config.toml
d_model = 128
head_dim = 64
vocab_size = 8192
positions = "rope"
rope_fraction = 0.5
parallel_block = false
init_std_o = 0.0
init_std_up = 0.034
init_std_down = 0.0
optimizer = "adamw"
beta2 = 0.99
weight_decay = 0.051
schedule = "wsd"
batch_tokens = [8192, 16384, 24576]
steps = 8048
Each number is 500 + 40 x the weight over its row's rms, rounded and kept within 0 to 999. Layers, rows and columns count from 0. Numbers have three digits each. The size before them is the row's rms in percent of the matrix's.

# layer 5 MLP up, 512x128, rms 0.151, rows 272-378, columns 64-127
102:569506521527516551433570462456498534503458505569506515574462587493514576510485534496465471499506474492398471453524476423463530453432482472483519494537433471515538477515524506462472456489460445
105:518502545460480461460499508488488528557549536505519524562424484477475533508407528544628489577521473470527462539528543541515546475493532427567443459569577555479414493485473439522449562464440493
104:505532492542500531564536505486551494517510483497528568482459515595484521512460489502538446540471446535534438539628539461501494507483594491506483504568443534545564509493418421441537483565517510
102:546452587551443497490531388444494482482488512520424556496482548570559482505531488537482509502475459540426540544471535491495490519492553480434505535532381509511515487558534459533520525531535502
094:506489448512478567514469511426511534522478414482505461582436477491465459510474569459559417493498520447446484431502521472469540464498491429526462515519433517473460477444448509391435513484515469
099:598465476520504512513494466479448526570528446491532423528526484588524554468489584509529497571514500451481503543553467543528540459457497506488507562550549448546469478541541426463530484544480475
100:548494546524557503499507456484530441470569511555569541511505472492496474528506509549542548484489539540526484488510532555396454425453510504461465476504412454503458521596532486497517478482452546
098:526520471473496425409470559490472605503484503516539506521528552490525511497544486499493425539475449525455512494517499502500435509467541483551517415446488502510448481494463473513553623432485512
115:538523507525487481487513459420574471471454584454492501478559492407568461486561483515516486495455442422499497492512451505420504474458563478505493549511444516550455455556472459490507516499481434
105:426543494525546503459455508475521468508572557480434512564486525509457471518474517583468524553590511486585547484477515445473493446463475499479490476554544481506533463538514556526476469577440537
105:516462479478466450474451489485506503596492488422563530499418526506484525452460468534547463584433520477503568489546481473517492482491469507473476470513512443493470515542490552511509510527499476
102:521500549521544489484425434464582547532535468399483518518418565565437464501515528514513476548508488484539463442456488463486511410543476521456503497529508487558460396489507523481504519510508555
103:554575489507514443490469471523556497521483407521456475541468525504518495540488500504569481509446511431481438425505516500450520577476546427545525456538529549551538479490425444512457532497476499
092:585522484552513472493530504508547481497561535521505480480524443475509469489478576529486433600514512530462442520494521433440397419509500477498502492531551450545511521502451554470473504506521494
095:518580487503496489480517458485559497499492542485532472538441497493569491518526473497492466547567547578506499533477511498564545474483450445507479484515528471495464523517449474440532497475490463
109:541459458507425516490547468494496523493512532496530537581445506455507553552501478501521535531462387445477520529493484439522522525507516564561447475485538477512480506558507540462523512428499488
088:540572449497522483488500493503460460500467584472535482494480448472533561507420568461459444541520445490438477454469527457477576504492526433402488473479528500583533482486471494511538450476502498
104:539504519444575444459450428511541466502501527475519461541496538513562448533436542484502497517478492438496518488557461488416539453503495497479470490614528520449477497480466525561515547529489495
105:497573454544559431492531435502585506492530499465492509517541574469516505517518490567575530539549475465501538540494530548467457469473514520509472514579541437477556467464405473554475500516507588
104:478504428524431485476568529478522484518524492539505553501508455502554537524477523535503496528561525479486518554527554571477437494487453501521472497534466435484492455490471501386513471444521533
102:507535503524463448457571479451470468535501473441550524555411465520537542476457505490503493621462529435504540476512516452559524501405447465504480511504496493514518457508473480489525469440486486
096:546474436554525555483548488468555508498553514600440438510517500453497498456481522495430511519492479445449500498502490517494557499497509443460505434459563417524530477572470462435512459471512512
096:527585426489520514508478447492547467486513508471504515544462472506398479505468573552528517508530463529501531462548456548509554514499511541506432532509455479471539500561505447522490499515423455
091:519499503474451553463466496470539508504520487507422551522439539466551501568501513564506421530417517491492508594486529460468452442485480446497506523509505530589444517537432561494562426540487517
102:509558485564512502567496422432589520471582517501545538491456489503470483446566543494498505521528550429459499455444510501471470456493552432559486533556531421580510440537535479477429492538492515
089:512514515500453585523466461501508557493494501458525452470512524508494592510477543512533448487491486515511468514517432551452484545426488524522562478524502449470470440495512557550513517552488491
109:560495481513472537531541525466534475551536442513496547484514559490496462494546510507526538526495530464465458528496531528513511554524488511505493448538499544542530487622419450456459449489479552
095:483517500513588530442515458474487466484537440498574531457507524517560475492475520516451510548497534470563448544548544398528466554434549441485475533538514489549551470542494488499548467470491554
019:523488515489505495464477491422527486576499446434481455572446553466506537494445538458529515576448447556513550507515525523494471498473559490536449439604481500540504453559447558540459510497392501
103:593530499456532484563443540469523467487550518485516532545437539480511470488555462545580546515430430452530493524486510529413481555467466522575476451549474499530543466459469543448525594462493542
100:515585479445541478526415495447547494483511530470482435474494556504444426492463472490485506503467452566446587449570539557494509552447506515503503553529553510460516497474434454422487482527503506
092:492528517459506455466447499505492462497472573489433487517458478412496567500422574531497471496536521575438510480503624561471525525442444510525434464514522496481450497450465472494538545529453471
096:448532535510427514470453443490506470455534486504547532499531464479541596455514586489454449522534517517482467473588550496452545449438487526469416477517525514515422504504505443552542493451476461
106:532513518552512523514507500481567514496478518543443498581497563499560466558515471511505472509495476494519515451555472520411491503428449474494518417470491494458476488557458455455407517482497509
095:489550463518470448481522513515455550502454450458459457513482512550525452478495577507459545566554504510562484569440508543481539502452479506459514458489452488496470512483496559501489405484422453
103:566537433500591479414516505433522489543535566499502457546553484516469516486514491485479520562529519508516508485592511457517554452473487526437452540499570468509503444580541525459516511460515516
101:569506512511532509451481498375552489501478513504470479536534446476534501504435489524453505495530510457474444467547535478481434501410486513532516470526531506428503491505522464474428477459521519
088:458497492441553537523448483475497513507539506481462539534464472417435502541493504521460486541457461467464482448528591529567538463527539458494492541483483462450529447466444530566513510489481542
104:461487472547474505496520496505445416556509473510544476486555521566448477450532551450509542560543479458466499543527496487501383528522502454494496448544451426458489486542498466494522529542526479
113:513474495484470528484430461500622422482495474426541481534479488461493482521449505473517500571572416446495576464499495473567476568527495445556511505550398503441411488502504509514484515525470490
102:505518555471539448489448498530450581538510530517515481548531496425542527510498477550439433577541497504466523475592471544451501552440503427474539487452552502540491501509498485463506530543395493
088:499543529499564477484471533474548442488521471592581560545536486496486496467495564555483431550576449474484515479521469459459454464491520478490503492476458450564501499503537495442470425501452459
092:499521478509467425438477447476499442497496453508576538512489488512507511433547474563452508525457500491505462522506494446485453423468592479464462503517420422461550463487519507461418428459504525
102:533440416442457565527432429452460476526493476448453520473480526516443486449527566521525499518479483442539601504585510416526478555536541425501484466557465484426565504509466462477504502476465521
105:553495489579476504420465539512550480572492522521527514535437516511505506442473511520500480552521433491474471463566486495539481522463427449582522495477531457459462517547501508504489407533417548
110:446490480423525490484510468457490487554570499548482501490456437542515523464518618530570486560461456425518561521537512519531493489495481429545475475447554547533496424521531495442548536558542494
112:566485466505453494536505426498464489521543504409555498494522609504522484474511505439535493467488531593485496454510492446482501455431590439520482444515461467464509510465514467492518445472467434
099:533517543454473521418492456454514460509469429502573459475501495514512526575519479507491506528589531536491507508527517467548493440415537546531460493452479460442480487509517564467543429518478469
104:556507566476490472550495445486511502501530465517517473506541541503529531443467463559504507482488448551510559433490459539523512415487584484524486392480483431551524494480476496468549482512455479
097:497490497459514509507506489486554489528480433439451452522489507432533491478418543555584462498530478482549512434443559523487437503469441449576486480493440530489478439556492462505509524557498475
104:554493567493482497482474541458478540528524519538512518608508519446509527506446470535461452509510499549438557522599479565487521546406495467558543474501464491518533507545494464458504547557418504
096:552536529478481487518532555478443514560500472480510515509536551489472445470485496594501415509579511480509526524449500534429535482453480505486510517499504499490588493460435488519499469543435451
098:529455503520460541471530545498451561527528489460537525475539599531550514436492434497514521505504493482497586502538560548498525507520468490447495526474465539572539476484529528540521446489450517
107:529455467460441518408519494450552495491543434404503456480459544485512482532502576492530500521461482505460560549525537493538492474515495508463501518471500479474460488520564503402551561533498535
100:595546547486519519499517497474561497517541508491521547480525525570505471600492556543472479555561500494474513490556571450492472483489453425462489501537501468490511445520497563473454437544466478
102:554513454541527478472525448456471446492477532454548421534416540496543588480504532559445507541577463506510539476536467484488553507489469451500505490563505437461472494490473454441494446471546507
094:474507464514513511523528514495520447499569440526477556532452479515436501493493509482461518501575505494506575538599504550479527506475499466487506461600514467543498507444483456512484528526450546
090:506538508437449483451418478460561503535424395478597516488491478404544545490497488525486466479528508493511545488492496519484509426415487502568466461502572481438452454476508475504473535475509515
103:503438492535424464539492514468464533497506496525430579517378541408530514556515555481523534549544518478435463420512542535470425523530565444478446449545519511465528467462460454515518506475495613
108:517468484521499517526520474492455436522549462471514510510473530530516505514438567453493432529459528503473564495564550570533396566521470522526492481524520515567494442509433419467506483538495576
091:469541538489550538495455459484611484521529450488537509539533533483504523498471508454530439482507526528438476412578462441467475433370470501549447476460427447507509461470417513501465543483531464
089:470550514531524492457451489516535482497439493429520509514427458442556610587460535537503554486422476551504531499528568553518518533451508493486458493541489493515489504493466456468496481479504547
087:554543438495500576491492585486460488502589521438433499464545522514465477458455538548520442512493482467509506536494541496501519534465521446547499485536518420494463524499444500495489530499482462
108:459457531525515510462499440503509522480501484432502415531513487473485479461547487496503490537445450497507574545510489553473504493468513539523523486577450548510486517490515470421511527595438513
113:493543508569552469492472568439524470486587477411472470528456473528427494458459484487513554518504505516513440453513511515426450474520469413455424436505456461542525454560461455457521510565504439
104:533520468485492488507487468482482537564620494455559526525433491468477525517442490512571511562524482547515456447521567535436536465452494489505459506538444538441481477482454482540502436420479453
110:518498468428518501467466489422579431483564447426525467511509559530489480455548510480542492580452487434502506494444513513456461511467488550504490533542423446533456443480566481449455478505481500
103:502445414466532529422525399496517549565571506509509522560429492481442497480481456510514494518468400485476538475478552542525532447479479520574474451510483522530532471528406521446525477479534584
094:471460525526485473469572461482493442543434515433400535441511515498540525457522464532511489549469468546477480525510514497432522442526523554514520443471493464466490460525530537540492498571499486
093:549506495525431561504513567483552506530503461472560590547497516515471461572513631509497478572521456533464531493541481476469514515521476516521551508522418457503464484479510467517549458559484429
094:573455458569488487478615530510511532460498495496544548591491524512573463500476560508489480569496462552553542488532561531495466477515487454557529517540513438538477489557515421518567426530494496
098:489465463418516513439440497523483506532481547429463431505521478467545518524483507524548519551481457514498531611533451487560470536469528470599475431496573488440453481494467463483516535575512451
106:604600419506492468481467502451523579500543538550503526538496479522483478488433497484546473512485507546540529528462484456504540509389461499509488495528487520546492502476430505506549559481466464
109:522495480512542477536530416496466499552563490486491499551471532501485449495478459508580521534428401509461512528534567509529428511504525540478503538502556553458513421522475505454521495518405550
106:416504455418457528508518487427528558537482478525513452466498527504480508498418522537439498612490465505482535511584501515468505511499447508569447546494474511556480450496405460528498480507489458
091:504535457446477529482511456487528571516442458459553487452468541542531518510566465504462474512477424571505540532505446417522516485532464509490516401533450486533482473469460561516490466502505529
109:529474548447521492525552492515497521517508493502535462540492481446475467547527452480529533599488475458511466503533493483402444518516520517550510473582475431479516468520425420498505523506450486
111:561457458603516514495483480483493510537509439489529506555572478500580436488457507535559509552431504524508470429521540501466507489497441514546480415449517523503429504517447478527417462508499482
110:550576460505504507558441480508489526473553496539510516525510451505523485432557473561479430579466480539564477495456488429540492509505581469596478511535450495529475490485557407514557514513455486
104:512492478491482490469570469502473543615472477507495503518493570500464485577507613556509472484547458454535476630523528459503415518470489544491498440494515453465430435551551493443507505560499459
113:517515453541551444422514562480516468470495466422450498539498481462528456490411527529541484531484444474506551544539495485500442468517465546493490456499518522517433490458440476497541495550455514
098:502529411446467530527460466478549458527588454481556504489507459529472513513567552515538515565490512576505517490483504501550536512491494555506516507504474474522521435463525452528476497561452452
112:453532516475552486488514531494596511499531528529468552527412465581518492511475478501538564556465460472500506509506551509515471445381493501503498508557559538485461485585549472525529539516477477
117:456584449504473417559447481443463596526461401478493450586505544505552512531521495500558562500447483521477574491469500526450509473489492468578510496498500546455515495504492501459448476496518462
103:505466536530506443459530487450479489526504447500502457573520563476553484474553521507498536524473474482525513547553453538492480520462489457510483548492474479492510468529468467438440448505400572
102:559533434495472522514489492517456549524503456451478485485504496439499453527402570492515469476514508491477512545474548465450510513475489408517464498587491476422484460505543453432504528548466515
094:525473593586470520475537476500544530469516408527538544585496518434505555500541482540456510474535552492578483467515606562491497457420483514514517517530494517460490504448528433527481506468501519
087:475543570498547427516525484453532512501470515402465525500467547521505576496481554487561498480468500492460572490531465552474446460519480466505523565513478499454465484508509540544460549446490512
092:478511459488522423487550477531529522492549488448447420502551532522549459487478536523445586539480445580466477499530558489446573530520510471510517564463462497442474433519511475538499484508451393
106:486451518454483468559455516500557466474551524478574502545525472516483484475484477500556468559497529506536479452506497524542515421501519461560467456512535458495459481496476409520471475546483484
114:503540542540528554451511511476432464587476559454497468514545526485440482507512484554534490511532558545526474567571488544417457478478484519502481426476423386530493485502475555519513431537496480
102:477503481464477533470551502392485524516501509529461415504512518498438512523455520455482525550506515515518449475479539451563547461461524523568482513495528457430530427496482507512477534522474427
103:463478460490477507499490517489505416493482548495501430493499572538598543543536586544468420516567468491494502499561523479483481444487443470486494437489533514511587466459457463489440516489464427
105:497546415551550485424455505430449440521503535502537527455531539508534514548546604469525502518508495522460477523482514494433516527494519469462498445563419552485472501519458511510432468513476459
098:522483485534534570517466536510549494513525477480459551486474521508512416515466415549494497568521507543472562462508550513396542430452509463511514477473492567513486523521485512518541458472430528
117:469531453526562498497470460483607515556570518425461481524537542446486529525475559474570475511435487525470537435467555483435480479500466444539515419437481493511492454544494504462530572489499559
105:496479462587494502420513485487491466514462460502451471524449479512511448473457502539491485518464389487462503444500486456540452427469460494506515517506409512524489489451543461457527440458494514
099:475482446590575569513553510439476639498466551418481526483399482498460473521460574500494462497499528433499508449491460514463509468454526555527481545572525508455530507471490466508504506493439467
109:451489493461556483548499534462556540507552464528558535535570527515496443548461478550529425578434533526480514535469526479484462484519562530527513570528427538442435493457498498518497520478478450
096:508477513506477501489509526530463596513527437503538559532501489474545512478586497507476494523481426586420473528583553566533493457467515483516557453481489472459507499428505426464524507497437559
100:531492529556542525445520451475495477471547533486535541485416522523450492434522463450436454526463456494504454453495537503457541518502522377502483470486468440553519516500544517490514531501499510
096:463460537489461410476513470495547532500526515505470472502541546588502480524534523462464446511414501547531466515539566553530531441407493504553472538502507448492522420468427451521523512495512480
109:552517498487415546487439513442556494593581515531484566472526587519581550487430461523547521541442453563477472557565568516434519509468500492467476483522517513517449441506529529456557476496525476
107:540496477451514509393506543490486488482455496517473481515527544492545572516455551495539464452446512484468537465491481432503549565497495405540479542516513524430464489433473514449533413548454550
106:573434530545471481457532544522503471544495497522525536609528489512498507533537521482481550568449543498474505484568554466530461511507464470489501553559512479515570440554581513543488485545452510
109:557475506576421529473461531518497425491523517465477542508509580419492576457542567473487497499409431541443521521558459514486384484531484446534468510496492489537443497495511546509443577491479468
098:517531522566520489536569375469612444499525416427503529515511510490515484549519510462490491471444460500500472498525543475510448528474544470482490521492439442570471489473508574474489466524468491
# layer 5 MLP down (transposed), 512x128, rms 0.144, rows 272-378, columns 64-127
104:532471514472518503430515458528479554531535470488480501503470498511456434404498440459424484519452410531514521459509456503465476504509544508521456504460521521476526443612493576457532568531471491
106:432465546407408560467460511562459505516531463528484563465522486495498474540476479500521526547475583450537498486501444484451557440491510536561467531564553438415470475489505530558530520497489497
102:544521514513533495527526497513488472487492505487397449480530500500505512523460517450458500463531491563536506484463483428482526482429501458494523569476478450489446533507488468537483485541615445
098:510470536443474509477494509480451485486517532496446475520570527563575467515489514553505449512462487541475490494433476467453443469479497491520581530487465504465479528502480507469505506508542459
092:480444467442514514464526460505545467530578449527484513527422548455482515531491510493470453502503522470501508496520372429544464444494482433522537517501533466501543439476529510486521506582462431
098:519525518529458386480596495547467473572530479517499524490423568435515487462458569496498490496499480529492488508520494515507503527517495578508480489494461510479403481498489502456539485456498556
100:471537520543516435564439489417546477500493460586513515534480492473556464471549477496528508482467569431496487460459447530488467470496514557509496500498469529476487523504503536548443511498472490
098:535524534481456500479500522518479476434462453532549460484492462474479455434533546509489498523497517486512528534501503482506488504516488470548524471507498530418427569558480526481569503470544469
121:514481453392484530518473532537435521459505488436510465458502478506501426493568492533492477483435547447504471483506390443439444498475561544510490529495431547520481495488477494408523437441490522
105:500522456525479455515443527507516523501627494469529453491519506501437475444510500545520581535504542484557470383490489448521474459545485548484427514526500529469513498568488518468489519531559420
104:501502495500444500571508531494559510505502520465589502513448493507467524523490493469375499484483478479511582510438542480557532465453545473453507499550450412472497526504541513445540627437547496
104:483436471460570540492516531541543500485501519469445545450442467507539508570592470456456429550560609405461525475460526448455548468526550514545548452481533528531472544485511444518501520504499504
099:459510435485527475506534504548485497503415493525570443485412481467519549568564444494595523436468497457518420521449514499510497528558552513502570514490491478591530490514453456568465508481488513
094:557573517541431568486470471488505529536509485465481534471492522550545498456519501518470504472532551578555526465465430563591511463479454538454512528538483454488446546440487404477460550521481484
095:557484429408427503534513510557469458479466449573407502463484430539498481443536430461507563501524468476530567502571520484546507489508495470448500527504492453485429470511441521479492613410459486
107:502448468561455543446590490489465509460507441490507522524457420497529551526478496500500535505514518456588472570457479549558536512471501486522506488507477436425469415457508468478453470412523466
093:557526510505432576515580531448450508394495524462496488463479445485503533508451448417468500538461486476495437542521453492496567524523556469359571504491577496511559479467517430551502418459472478
105:523550552533512565504480530525517524528499530397392478490476555511454497458489470455503539485524492517507533529536537443450502518543541463514459455481518487568474506551513502496434504534519422
103:475527586498427482548441537448513514493475526464481588490496471458541459529504513462519525531552486455496435573502491476512522558519502506486481510543503466493537547498519540504470534530453495
102:454532532497501446524518430515557443496544560493516511421551463491491514473550476528499461505504565552500499523450519501518485460518525503566460484531433490443528471450554527522493520442503461
103:569501451474452485514501505519454525537551437469572512424518425428437460563452509449542558490437490515460508477478476422637461488491475479487534511457519485495558477524519438477508561528549498
098:453469537492491528464492443522517460511466447507447496473531510389519521413483477442406572513456463503481498531486490524538590527493544434472503462530494480506530522552451446500433451501494536
096:500484486507492453505514495662489497597493498524517529507502501470533476517537463527529496436464451492492528537512455470509470497535555462455461454530503545458491493476548461468482525469538496
092:491476456485456507508426512448442468465479567509393463454496532505506523510512523487479518543451551442516462473458498499529442402428486492452493551498519397508443542486502521500519467442551438
104:505514492391484511452522547527494476505566457521410469481479470451485524541482464496486462505459508483463491503444457526484530499530522526524519507523577439593512513487559513501400436500496519
094:502483500467564489521499465495477544496521539547551546483482536507528495444506465474431505385565463505563502514471550500524460538457513541520541482465443518513483474493563496611523410528464421
106:517488497414482451480510482486520491486425435508464522500530507486543497476581487453561463543534473496460420528520468517459566476486490539553537525456554564459482533482465499527438452507492542
097:449467452457517537429510485508517469491427458500428541496571500500518503477509584443540474511583515466573558498544511509554490530488498469488490461493491479479502523525532510534532561517544483
016:541471499534464498610531535488530472486588524545490519486492377529468545497445492464492530459492498435561382457470493456496503506558416530454462490489557516499536521450504487454545475537555426
105:519576494460539467507538512452526506442498542520543438507491548462466531444499519512456533497510436447575520504451523466466599510504500548525446477485520558489509464461512475536487573537508618
099:511491492548485526500522516487479485516513490524528520535560444493522492508452522546512598525505477546495388517477563580499460501477534490524464568483580498504512519449458440527492499472476476
093:489459465543430436481522468578513548527487479494479498508450493502495514526475433506554499464479466479509461519517486509574489462538516509512353492519501525479556508537541483548493466453595543
097:439473478485471508488481449501427507502504471450419481485536452485440484500510503481524545535473468561543519551491535450577532497524513502524455475503538497470506396461512405470515546448524546
102:543524507447464456540519536492504524521453551580544478468530548541440482439463455576498484494463573464566516516543497476495553513497447462528559527521496526499432533542469496575476514509478557
099:465513463505450439499574472532527489455501493489465554446511469491502511491432503499522433451580529530523487545457503540575571538483499508591510441551530559474524546463493494570511396469475507
109:478447507450445547530497441546475465457486495549519493461553483452548501550450480489509534510508487483513499535520530485449540540541529438442536479431434510459452517543514515550550501554458521
100:529466490537431485528553443489494539500527556590550435426484536482486420539489514461510557504497483497537552478536473479496524515545495465484500533512494511471472435509442575556554482475462465
093:431509479459445531454478445459456555479534466535567534510565520516462463602452559539441512440460610562545480505524592530439562518513515489454534502571520472509498516466537516482489465498540489
104:506525435537515573516600416486495529530552477525505513507519521452543562556584514486535533498503454471431442498456543505486477489437582479505477451532483459509462523457514459528574523428528499
112:461483504481436539449503572484482505493468508483549503478535467537501426569484484489511506520456491504477508413533499435446523547402462460513540441510507398433441501527435489520535458425481474
097:491463532492502457469546546559567446551412460514498544528533484454496533513500477521481498478537473454505549468524542527473523570458502447536493541505406582474514503525558576510568453492475456
087:519478489529472480476508520578521532500544534467487529503450502488480445493460522491540570483473484589537479457488566453515533572496499516491469514513464482487498487495526471501523549460534554
095:412570479496403477543423529535538524579450559490498550494495561410513463491454527500431436448498435533510476453464471479525527565497488497563452474437488540470421455500473484465513578469537474
103:557497401457418478470535536518414532469491504502510629504476499583482517466508490470540529562523550473522513527443522447562519548486483492492512492500507452506472536497449465510429496424460483
101:511458489548490521539539421520480466477544444459442445487455472531491463515410512467517449456518479549416417514504450471494472528491532499489578435532547419494447606565519469495546521452492565
111:549525497466522517505484445481476493512524409507484519514572537526490532477484468551413513412557522514524470519529546533530496461488469520536505500425494506523513544529528506503504452576545426
107:567502472476363519570502490542521518447556550498477549473463482544532397474602501492527482451532547473483527512469468538470543471462499436474547463489499479497567549542455399471491495496498487
100:495577512443541421555564581514534491506494495470529491445474524578491513509501477459563518504439484507475536597542482496492508429560520477512504505518541567503592468454500476488530525428507509
104:559487620471355435484521499468466534530537530538468494479457492479500508461515459488454493507518492523479527526474440439487507542510489537521511474493541531457513468509521520487524438478479491
101:485516513450497530463548545537516542570457488519537526417517561445505516497485439582625498437533519458542459455495529478464524434490524529476537533552430538480498494548549496502507568524499503
100:562460555487497540561545536575543379498491447554450548491484529549476483536462464505515467397472504464481539565487483503556590539507459491464507507472435555482502502553459545545549498466522535
099:511540562499465521542479494530412455542524480494444431514507516517473484485434513511527462451527540483514436448548460486472480494509478492496577606538627454481513508497454450539486468424533477
098:520449527517491526520597479537499574467483465451499497514497507440506464503443500508391470431496574476466536497513495486429458518553436513480534501458543515530519485435497528432556455582471489
108:438504416487419535454519518430456503416566479533443513496483524425556520520481528531483500504522530486459500572497499470487467560502429472446486533485483420472552510488515434508498558532491454
102:521546506524493532462511417494518502442503486523439450461556454495504497486426496511499490621475521474546483418497452545493447473460503552435475561460491447536539488613486551436517516551518451
103:460527519440492546477463451500514500445440494534564601444547507507531550547560469421440530526504451523490545490552355500533525522511503570496475495527555494533481563466506479559472537462599500
093:532492489521411549474483523569502477555601460521481506486490478545500390506469484481496557494519519461481572497495524499494505486489444535526628487488487459460513548484518500501454489468549427
090:457441441572494517477488513528505467467570459483482462495484497481457532484512460464518475440572513493528443444526487492526552534521477418516429533424518508483569548466444475466518509497474536
101:448429507506415505530454512533567539431495514538543500511477478452490457585538471453518461443413495441497456508427491490457538444548577507536475469462482474492527524413473494570480487423424481
105:542478516562522502488512509465471527457496450531489503467498488436533509465513490406455536460446578484529501475454547467547488540522522515542543444441541562505520521460505508519466453538525468
092:560415464535459486542597540522422554487491511479421404481512515534526436515479520500545489415502474476430494486464480519541541508508511509511478489542465462490537499440494524447534433453570529
088:511485492533454463454557453447459485481484444502504443506524514464479455496551450406528529510547530520467430556464612504545482508527559504462474478494594450502581559479507521506497506478474475
089:468544469486456536552522485566577541510543519523451520501513522472532497505501507472458464470490471462519462506547508545560471522502539520482502494566566558493502634404471463510394557509439499
110:482474545480526505480542500506491503570555498486565440461436476538441514520482583477515454540467486505543507492506487522555396547547484540440459374504446554435515464489462492471504504376512490
109:507504512434477541495506522532549473523494515476465552487507476455508472481548376567440514490496507504532528490529497523448529446479501569474526531621531508538523466563513530480524482504509419
104:535482533501465478514491565483443540476522486487539534464517533559510465485519489433540563483486483450562499517477476537478536479425516488478458508534519440417463469437508562528527530398485462
103:493543552494530534485528534542507443486494582499546479428478504526566426499575491492525494497436529488536500513485433477454432502509511493459488523441453546458502425543509488450495505412530502
102:530519498473500455481606528510542540495530453498543516516477526509570521434431514452496526553525474522544538451530481477480565437448450453515494509540447571519541490521451450490495460469531497
098:472520575493490466531528504519475466492568482454427417565565491482477473454494413573469511503492496535481506498468492529442545452568481536480577454444525451471467596515519533496494521466535465
097:552586520470482439559492531591515510497448431500520478523465523486555476469501524464458479462627533525514476513503611548466540530500494520555629463489508499513523480503481496519497461504492470
099:447506528476490462568452467524457513502571514541450439535515507573597449490433532534461469379555517500476489525485474454519525599525519483515560483491565494514456505559452530469501500484479497
099:541493557468515540458526490467499421577634502536480486503514476529493470551400515502579568563465486496435587495507550468539486479501482575443522479442526499491456519467521477532512526546531554
107:550514383458491501527430438510500484423448475462398477492530555475536571480514491526510547447547515487514518527546515479539572553460544490414498491486491500532506517539556441548471552405511424
107:487505485505599554518496481498571489405532456495470508570532537541451586511523488468501480539506491509466507435437429477490511510446503524533554458496539563464514502532518547449518482542556587
105:517500527574520542511497551481505430505538516511502519495529527466516548450495527545485454364489543442492493516485490502536488463487509553498567490498511478499482440466549507482487451434468483
092:437493440500501518480542576508483511473487579526554476529549469512500521532479483515498537465515496532493551546508464502577482448481448460457556516514441431537507561527514502517595469465481475
108:527538528457559449523503489470469591508463469418545508479530541509551553508560473471524477477557523474476441514561484461561472516459469526538460533468519494583547441453476519532425499546523500
110:530423495435464481488450440497481482540550509561461521534536511495486518473488455522545485556518517488452493595483453476437510598601491587514553474528488565474555461527510535506539469492459477
107:489522485507474533458500519493448529454490486523474476530573474516452532526461448493446541560518523471496436578473452521492456464501532482566508483513497574499528506520537494413497531541517489
102:432494471498512403541531533519444547514468503543474490480517515498524527473529506451497522473573528511477481502544510461594573544546567541481513510480567498494530516471512543472524559465478442
111:500494456484471472505540478465453521455489537559519557482530471499474409600433547515539458500561528466584451552456411511534483514493529540488446474488500426582514531475481518504521475461525501
103:490504505467442423502502503571520456453504518456534504495497480494547470509457478506479487504592592511562526558513532476510550536590448532529589481527416514496520486504520551532558540509468453
106:556507496512543556573590490556465468574471440527491433486481487525467493449520516475567503450445516520527509449524425453497460524471476447563497503495505594543521559561535468433508420476507422
112:448506534542429397498527475492480526529469477507502530460547438500541544510497462543472503533518562499465467517474509528545443526522496528454456520499464479535530529523473496511483487459499425
102:464507527527446476487545576527544499489495461564479545451519553428523441467560451466485585474454497521472496530546529576429492485501493499497426550526508533517535495518529516544547519430550549
099:505452474502506482596501472553550494483419555550536527564524558506542536498492474492448480512450564527559508484537513482488465534507493504446513500494433525534505475506434536472499520480502521
099:499499518463538473542444478531420570505481583482494444481589501502502461498536460509487524476511492549545577524541569550459405497571557463489604464538487477505485537521511451490489535534443590
095:440519480487509451429509570506490518471466502482491474492501543448503421503521541513498488482469450528487563515552542475530560452514469549505584489427558462434460547450496429530497514467555484
095:502495510478459436515440470528546501468523553470485472501502467524477531537477543421481483498516483496566480516490515590498513473554489440520661451452483540481525491594452492550526500528478492
107:513520506487511508481539539396531481562530571443483471509542563484522529547489513468539453596491513506548500499514516468533438539450577616414460458447416533497515475481505560499572504468535562
117:485501512481437497543491587513482482481455551458462491552541470508458440528469423498578481419595576501490498488468529565397503472441449526540519460540513542464544534485545516517509462468542493
106:493533501501431539522492479448524448445500520516388516425462449521497558422480480532461546491566424543502520476571535522480469560549480501522433465447489509478555496422571506541513509474546467
105:478435477588463551559513470513496525516492509496524478475506472461542472479522472482519508485458572536506511544516462512435462409498399532404512404505479497492566433436519493551473510536488441
104:426391479524503473489525500545473453472443502513560506475503446609455477470496505479485486549521556537540527496485495464575431494449428437485489439485547497554516455532480452476567489466515489
099:497509540525519489546551497509476484447470543521505455517500498484505503522507505454475474470486513468506552513593459515529580436472555488486521465525503465492450556498547529531537474423460485
108:469473499502476448483476522573441528495550491488514555462454513508521549455488459539467480392562490475526475473479539486529526515496576487524519499591478450488524461492437464558522549533539534
105:523494482526472494478510538450478486495431434495564499571522450491508473510524502456513410484448451467530523513501426548504492438473443509522500490521477510485439565561539537535446556484390560
102:492488536477487506466549529467419479470469481541481451516457462504561467523562468500478473438458594470459513514495442492480536477455530459480523471508537537517538507507532417530483478421585416
106:518564468472487531490454423498493533531491475548421509540597469451519526425460471509499534523435575411510561484549514537503499502482458548491478475542538578502363409520506508467541442497492464
095:471447490457551474466516531609546465472444551526614534492487523471519394499460524515526539395602441557455527470526520467459477453500495514494562478468449495516513572487564560486512437492469535
099:454501458473533513492505545462537618562513529509501532462529527531478454500540433540422498433532474487440536533432446461485451562516549468554495553506518543471475556535441496563505554553510463
098:477450489515488482493483566470557472466528481549447449453516513497415553443531537475469481554535528477437473517622558503531508450474454504496429480460509536511567419483546477515550472496507488
109:423532560496476463453541556455462506551500528572521507507468476367506478412420509503492485497494437489498524539463470509457531574458424522400436472555505535512481522516507506458533528508569452
108:468453552487513486471461514502506440523466460541485448468474484524578501488527541537540521593433600496544492502531464514526535489491455459496505502486543482491474514453499504487482469520525478
108:567482511433476524454528565471493507526508574507479480539514384519483465564511480507543507507528579471451450574512478545466534445468481530537493503559527542479500471538533478490506521468460517
105:542456500523524485543463509629546464536568544497392474508462546471490438461524510489435555507480450509501489552553554555487417413560444495513540492488521552509489528472556516554464508493517511
099:489502547557442439494533513551524474507505524471431475523451468481466550530476481456475466440528439563442451443484501528495459456472509516450522498445480543508474570458528468530516487567501470